Each number is 500 + 50 x the weight over its row's rms, rounded and kept within 0 to 999. Layers, rows and columns count from 0. Numbers have three digits each. The size before them is the row's rms in percent of the matrix's.

# gate: layer 9 MLP gate, 640x160, rms 0.169, rows 581-606, columns 80-159
# up: layer 9 MLP up, 640x160, rms 0.166, rows 581-605, columns 80-159
# down: layer 9 MLP down (transposed), 640x160, rms 0.153, rows 581-605, columns 80-159
gate581 100:539439543490506483551501513429530557438518497501455515438482464431493446521556507470466523494463390509513537542492546497558542537409466525436387466471452418504582460489561502530466466537456468518554501529574498568461560440403567508540464568
up581 113:537436564466565434513497566434555521578472528498451552453519595441468554589503475463607406488373509499562581552429578469492478558528434584465502418560522471465391456527489602484510420469533508505539579491537527480460503520472531633518521541
down581 109:505506491590462479572591527573474509570508592555503534541471480553535488505530465544555491468482445508379475453503467453568535582464545482481518537438557427489512483474556603513452500519395529483470463411543544451497491524522473620506414459
gate582 101:594401512504539514477477525582441553510459454491515534464495429503380518498551516563545514484413451549530536560526505521393509506494499537537553462467517461637440458403547615464475432538548447513487484483535570471552510471495566534511496517
up582 103:417443585522545460498517481428523452483484427515524518539499502465465519509503443550495409457443542427471486484525528500489430526480461566467506531509582469406456506514467470478542539481419541476489596517534466513431594471465436463529516581
down582 101:471488485438528415487570514411506524587495512473473453465497577525461526609471393506511568481464506418436459510513520452491485479447375575544580515542425505569454572472544493521409455461391422535575501510508508424443519544544470434537480537
gate583 089:421485488487448563525492525501496516537471539470518459539555443487552488522446486510551521420553538605505497562442541427479567527577519496513520456516504384489564523478449499523539563459597505394672501517500566488557436588482596470476510500
up583 097:588423466546496479534617440481530499510461464410518527467392407442498584485449512533552535479613550526508414408484479493587486562409525497486436532426532570470527501477501522477539496501557513505549457467544504530466488502461532531390488417
down583 100:423502516487462512535484493494573393468489529422593494538488474502439515471423570512508417448574545480473496491589552575556436460534512522543572467518497567444577474562431526522449501556496469544460535480503433471424474552522510462431524436
gate584 094:512455564551491453455483479464531520456475420446448579461497505502542460536576517385542526531480472533522505515495609470518510457398510508406594389524411364540560566511428430515640493425509470474555545392485510408456544549503501527504493470
up584 098:478464507390435532480446573536503548546477585372529433516489526541381496493496500473455511512507451456510614451429563483509539446434589459516408548580606591576460465396516455528398497490518486473470494523592524597444491444508464502489424465
down584 083:551454453575464575458480439414541495543495435587456531498482446485513442540536563553510531516514481493516424553448451490415497511519520495456581556405532444548525510621340536420513573514428497540515488386457497561443614472489537503465544461
gate585 108:514547612465424482553417555589482476466582501480420582472495440505498486503411510527519530424454498579564559489421471532487514441491370487526574460477538515535516472506522488489487564503542443423430557527478430471608368501478517486455528579
up585 098:472567507494514488471500500569441531516635425527567542456549504486470381586459498493544488497491536487516529458486509450402569497486499424463503576535577407583473534563462555555549507439527461519516417501549461432472533570456528515501514444
down585 104:463524476506393518484452519496437515506525513440526523490507517488451561496463509564477478462506500555455468576520590570589443529428554532551395490554490576440562557576527508487442528578488513417497428483444545516462610507461442549488420557
gate586 104:502609533501530501526504537442522503597516563582565519539490530382391450529590528554446499460530413535492545472437460438410364485509466521442472505544459488476584512517504505496571418461430508475471498610497463538456522479492488471373477458
up586 101:568542384453548518559503471546543521468513490442440455496555567532579490459567443432557479494480463483533520526547508507522537539515539478434536389529466456524470441556425487413498441475466488454504486487551542406481422478492492587491505455
down586 098:536427520494542552553473522487600526556413553415489516460500522455395547516498549524513436518580466526444552480421521529486586445586398489493432430442429521504523502520713518482502452460539608478580484517499574509477491504609593534483558529
gate587 092:562478570474473517493513439546494532523454620402548499488554505494571481524499520496495451501584556573486580547522497484474514503458521498594502456548518448535609525535492583501443550516467538520556545523583586530451471457524472487544562509
up587 086:479518465425517545436488460489490569483533470468510500531558465481466520503474614569482500448535487480499444528522531510580530459425617463407478475591542517510409536342500521468477521439540446510530522461516512446436517587512490474528505508
down587 091:538475533463512508502486441456451525524500559470417445537533450590497466553502552433474441484404441497473617415503421442443466488520496492602499549424476411580559594544503532565489475500559567409567495507463502469564496480555442538391518484
gate588 095:547414503445506489433557464500459465518494553524425495606467476534476425455497491457473585457456536511496457319464555568471580456586505476530442524482512432560483436458505430500498499449496515568561496521456562533346431488526468540457519455
up588 097:458474502497536474482442516578538510507469374486531438519538423571461463620539534472542515548445451475578497407478500515529463512535427422502511592412519447563511462459524527411602508539551544543462458514475538518434589425516542467505503422
down588 100:471542487472532473566513503560434480502510481537539526465467516520467506425499450389530559527441461511488496530485499479454500410473404481481516490472518489611481477501469529396544557485435489613381505436474470536547525513499532485492552495
gate589 100:451484482482400487422465522556542510518459495585566428537487546478472501519480480512412538521608494394467464461401461506532488511444442495497434547447471440564519471563539536483516531529487449540470447560439497576412538482463492606464419523
up589 089:531554542462481520590569421435495405542489549485559477553540487520550474515565491411587500526442513447463505426451410437515491495504409419463466480605500597506488525437585494586588500404483529557467489519575378470453445546470545497439621441
down589 101:489466504436430543439463471394596461468495579474458500522451432580547482429463434512524454457421581456580528470477596510522536435494580523413559511518552456463436611559497407517414484529442441494490540522498548498533446426519607435524543471
gate590 105:478515429508600491551502511560471491473462550418447456524520586433400505488555493538485543607442489519544592492508512531488549483438537521556352417513487463459549461546509517546490535571523615487528560565565511409449440420432539614559537471
up590 105:521467562470555532409432543538403510518538394457553324519496550481441487459384508519508458540470461455481509521483506523545477552474539486518494463480532521605618440526550485509435478482502573525519591542457473450497497524520468473523496485
down590 104:550459392580504417500435517526499463488481542382474499454404495576565493456472527467583527479570460569457468491550548489595523522504544503576550490535468552467499548558534420440486446531501556489625457466485505487488570552464430548504441535
gate591 103:562460473419479523494391506505452542628477540513517520477402519564511425493562585542512505403490468498551488483488489488570558445571430477478464546425474544515538401501588560549407459492463444493547486616521423509508462528442546435565450482
up591 105:537521510599496524487529556417488601496501466459597543540530472504444460523456526472552562439501517554434406483476505454544502471494433490485531511490523503568455480613509412459424551546489514537434448570462478511423480464552503534503532471
down591 100:536477562535511563414540383463468490432458485568446511447490369561520520544485510480499479479532531520532532487537579500454481611592470504501455533494521350548427518504484496530439554451513521471557513481583494567517560568516495497487511481
gate592 082:500443537504525476560500471394519427432499543529520455490521489468424466391444469444493511495531477493560525516528489558626476485530598534580379487479497463554602538527496418509515325549471539435425449540492500470548509423505534509520492533
up592 089:382352483551435481599437484483633469500573430494509437535527452528555424457480521481496464450547528483514422549459493525513479461470466513548540504549572481525567543543483454460483424566477519503533522422471445508462389507517496416571512485
down592 097:562521522584474521495469554497494523517536540416449463459532567567508521495516436491500535363532496500475429596504541485483428406506446418428492570515556456532477583482516480527600495506506429611529475524538460487456342551483511470518421498
gate593 109:572384492478492583486518544519405443464444458476447536443542515554499470566397500541477439578477408425514507519517424525569460501482557521497485518504558561491496597446549541498498510432550421428444466542397518502520511471553474505481555440
up593 105:408491476470500518469412543542487453452575489571572441440453510474477586484534510567413460456408511454458507539497460480503495431480475528490496505501461544487571516448545472570481536412466584453462547528446469494375494446477476492577505574
down593 102:517520531444550431528578553443542507483440536551526456447444546461412451378550571416492437494470501506422564460458495431428519531505450496504455540478500474427508468573506548484551521427532464527476531460498501426427494498505562565569424491
gate594 107:490454453525541520476388442505501555509531509576501433521533515471446474501507535503392545587471420400462542499454519603487410477497497422596489467528527464515486556469394519492570478550630611499491636459581438439536493450513518558530534632
up594 101:455494443465506640457480503518515481527442512485558464521539521485479525428539598464532478523500551523475565432573528495461427391469488468456523563483447518474513617549392404491598563462327493540527493431600507502492462474446526501453434544
down594 103:499566489469442649477430498644513429449451467468523490439529512486492593554427454488561469453492517478452498574455425436398508478512498442510384552490475490477535539450410473574615447529467544433479565528491507409536535461460460510566514482
gate595 099:470495670521559443463409547636482525483471470511534497458482582499493541476594519572582490467453475467599553518450547540542459507537549470559472390507409504577533487489517502493534455508471484458464529509478459438463512519501496443454487499
up595 097:510501454520585452447426513502503529484541524448555493554515535532505456527533564569481494475354533577583542426513564508454480417460540457550475560528572531592555439641486450481520499498592474490481482538527544528420460414440531424492521476
down595 100:503565481569495472512409481476500459548467412417508475491480478430449528552499510474456482514495578476534372466608536543497493414442438445466485444555598452544555554505523632532567535431591449440493585547437479554509518505491492504391457427
gate596 101:383453442402496503484452548502429467520522437512555538476470466528519559496656532545526515474507454565442516483556448630540503489515512436541470519486506448549538486540476554530546463473440529573517553500440517515504481509582504475500423533
up596 103:512556418553550476519558446491536540485448507511420508547450517403472487479448451510446497547463514419517443566457462480564488523512403460485541438457444569435541474390569489482390456459469549482557480501519463378520485453428411504560526512
down596 098:444387501370504551564431540515492539507485487584487482467541504505507483510591500499445520450466487569491506448587547575486475454533477488568530558466460443623571440555452502492514534518454458511463607472425496456542516556602422435514466502
gate597 097:516611557477469558496508438486480506575479631423545525543543429486499507556477459467542485550431502490563496479563545465604528487403489460576457595434476502489544503517451415476547476553459486477403505548456523465528442461558591477540598435
up597 091:570525546506560521549416597532551576506463532505485625507503553580461465498554506490558493465500559578557471542521507534428541504503501546604431554504516550436572421497548504536525454500508442585544499600432525636465424454456525491540571451
down597 099:490533536504479466478653409476476542597475558430530464516486450445538570535473489520469439549452450540491481529533578491643529489428450454498537595467552456622527482547521468480494504507531491472474432545514551417500498478508550538542513456
gate598 105:500544498466519492467522541431535488496428484594508466508463467582598443548550484422479500474546508498613521514585497514602508560490462449539528443579410540467583439570460539469497432460600478525447450484481498431533494494603524492546508490
up598 103:505549494510445495459474536528558528545478603557556466477511426500519472550483544453466496545498599482471466426454474430451577552480438542527475574540458562465485361521444510509485445467521468492466542490542543483510491497481571513479383447
down598 107:519521526611519479555380550468519425504411500449505537494513581466435497560458521458474515520432562538507406542490551459535422623484473511417484436481471436587575488436448529591532491468571443560468429497497468504491473442522524541516520522
gate599 108:531543513472546582447563473496445482434475561516538407454569498551494535421537612524537598556514574423520480524459501461501544506587623514555488462542467502487464549530407473483539636445558404570500545522434501486452541447560422525491456542
up599 099:420600433532515440591522417456523476562490486513515455548572541566508453439465452447516491487565441483453450496505477456513471567503478469457554519541507545483528526510543631545566514471491544550527411483524509571491498431396432533461467430
down599 098:427474468504511471554423422481593589550465606500481471482491421550428402545452462483445422507466510495411573490466545512489485507417463506515497469498463574510459539642448476524575497427476465517511451528609477499470533518489521499468482492
gate600 099:519495528601440511457555457406449631510521450413481536479470527457484482405521535484491473427526426477508516433441532485512447514501495522479440532414551574414477459501488489500475474490480580460394542513480520595507480347492421552438536463
up600 099:543554579438515536492459407525483409581539497460427512545553503438485458526442472556454543487537457596593516545508496561439491512511557549463534454593479542463470452538487504415440588461539432480488458550396560461460545549598500393525455400
down600 111:526523538524588545546530520517438489463421622445541474493432568528544530563451488462543536453489542561531462525416410478449476493521579471582522451529509570575493525492564481487435475435575458546511553544499456387424529629522408512518438500
gate601 084:576518470416512509504548602511449532595497563556550540481520566411465477543502555593498464510514515507552483513510398499434464516522464501472487516502518582526519462564439448487514464481514513462453458457495469509562548510597425556630597525
up601 092:546399517543460466527509574484413459533496485506502529455471465461474387401496473568490456468528569475492573487483514527463461592501555461466517463480553492489546502470421505504513558520477489505452569564490562485519518537489490554468575567
down601 097:507440547514499479457428571520509471522518545463446585447499483419473490507501488526621507507498444512429478522549582529524484537469480445530473542487553623426531526497454554426557535586434471537479435522483591479557525491508465533500451558
gate602 105:513500418528513548511448491489395579420508529554550456604440599458453552503485555510501560489503487490483485480431532461383444504535476416510567500462480544517528470527559562478393467544449519475594513425479465504472477438524521569475510450
up602 104:416488431441501583420441494516507482472593481522500434580486509479477524549542488523390471453461433486525456479462509435488510565439533473481438392442594509495511449553570475584473457516544524484554494538532502545426489477535477468477369491
down602 103:496509390492473523457484470466491523475566475499490461586511372490429443524571613497529448553556502498556652541531522437533511529536499421501424408564543502465472489480487519590600403485539478497506582550501485515533436533466539496539473487
gate603 102:472564493593497521521412543495463494514472434475427452482566505426491461401453554509511386482493548568476454479462453494483470566508533452480510463523438482422527473460443508510499599354486426554454452453560506372513496548565539500532522489
up603 097:495495523517510509608574515455429487442443512481501533526488495463520497497494499544451509502408518450491527577445522448486444458516509503566483506546562444568470564502610620482507514480522457510492547463511504557504567456520430493473617509
down603 101:442477430502477519473468519613550445515492516492469557456603470572371554486453560469477487467489560511525500470594464530507566589561526506607459415448486515497543426514434442448533520458459445448521480549503521468487620505491468502462418486
gate604 103:519538514520412476434555378470507500436461467550532528573485459459504477507520485478483484525550542560481534403561466499506415536529469472559518522597451523477503504525468518459495491508421546394561460466563526505566549557499602524567466458
up604 098:555513534511556406507538604503524484380496437549522537478450575400471500464507504570548489526552472543514579463519536505522436554467447437533501345483582511478552524452435497507501427497547493550475450443468454484463490609510402471412494613
down604 098:398597472530424483338554540399513453537507487413567596470492520523490414493490544391536518510558538530508417455507436472450597448557483539516557468479550402425518418502596609516497474474514542505484461470478561540498599535537441573498452463
gate605 101:559491426521482480453506397523495442530493430556489515441498457496566429488585531513438435461517405580494426510479573518437589471440487479488488429543482611491524546573437533468420510459569474567589467511542445475572403457479504419478558496
up605 095:546617505407505527534548542538491504602534613519480526552466503405427483501485483458525520504559599512532470497451435583551570500432541458457453447523522524420456507493585528393480386534553487514499414532589572437402531428417605556462533395
down605 092:490470422585508492542434506516541475521544574488515543451556559578581565516392536600501549453441502503444437506536514518547512536488436455500533552579531500481514564544427504501442496525525527480502528498538389499491502533607545500519492575
gate606 093:502543601584529408508574565510470532498608473487557510487571490478400567402478556582529468489470500542533527426478362495542543481563532514467558535514490491479515491580428484466607431540513465480552510429488516498537469538490468608432474478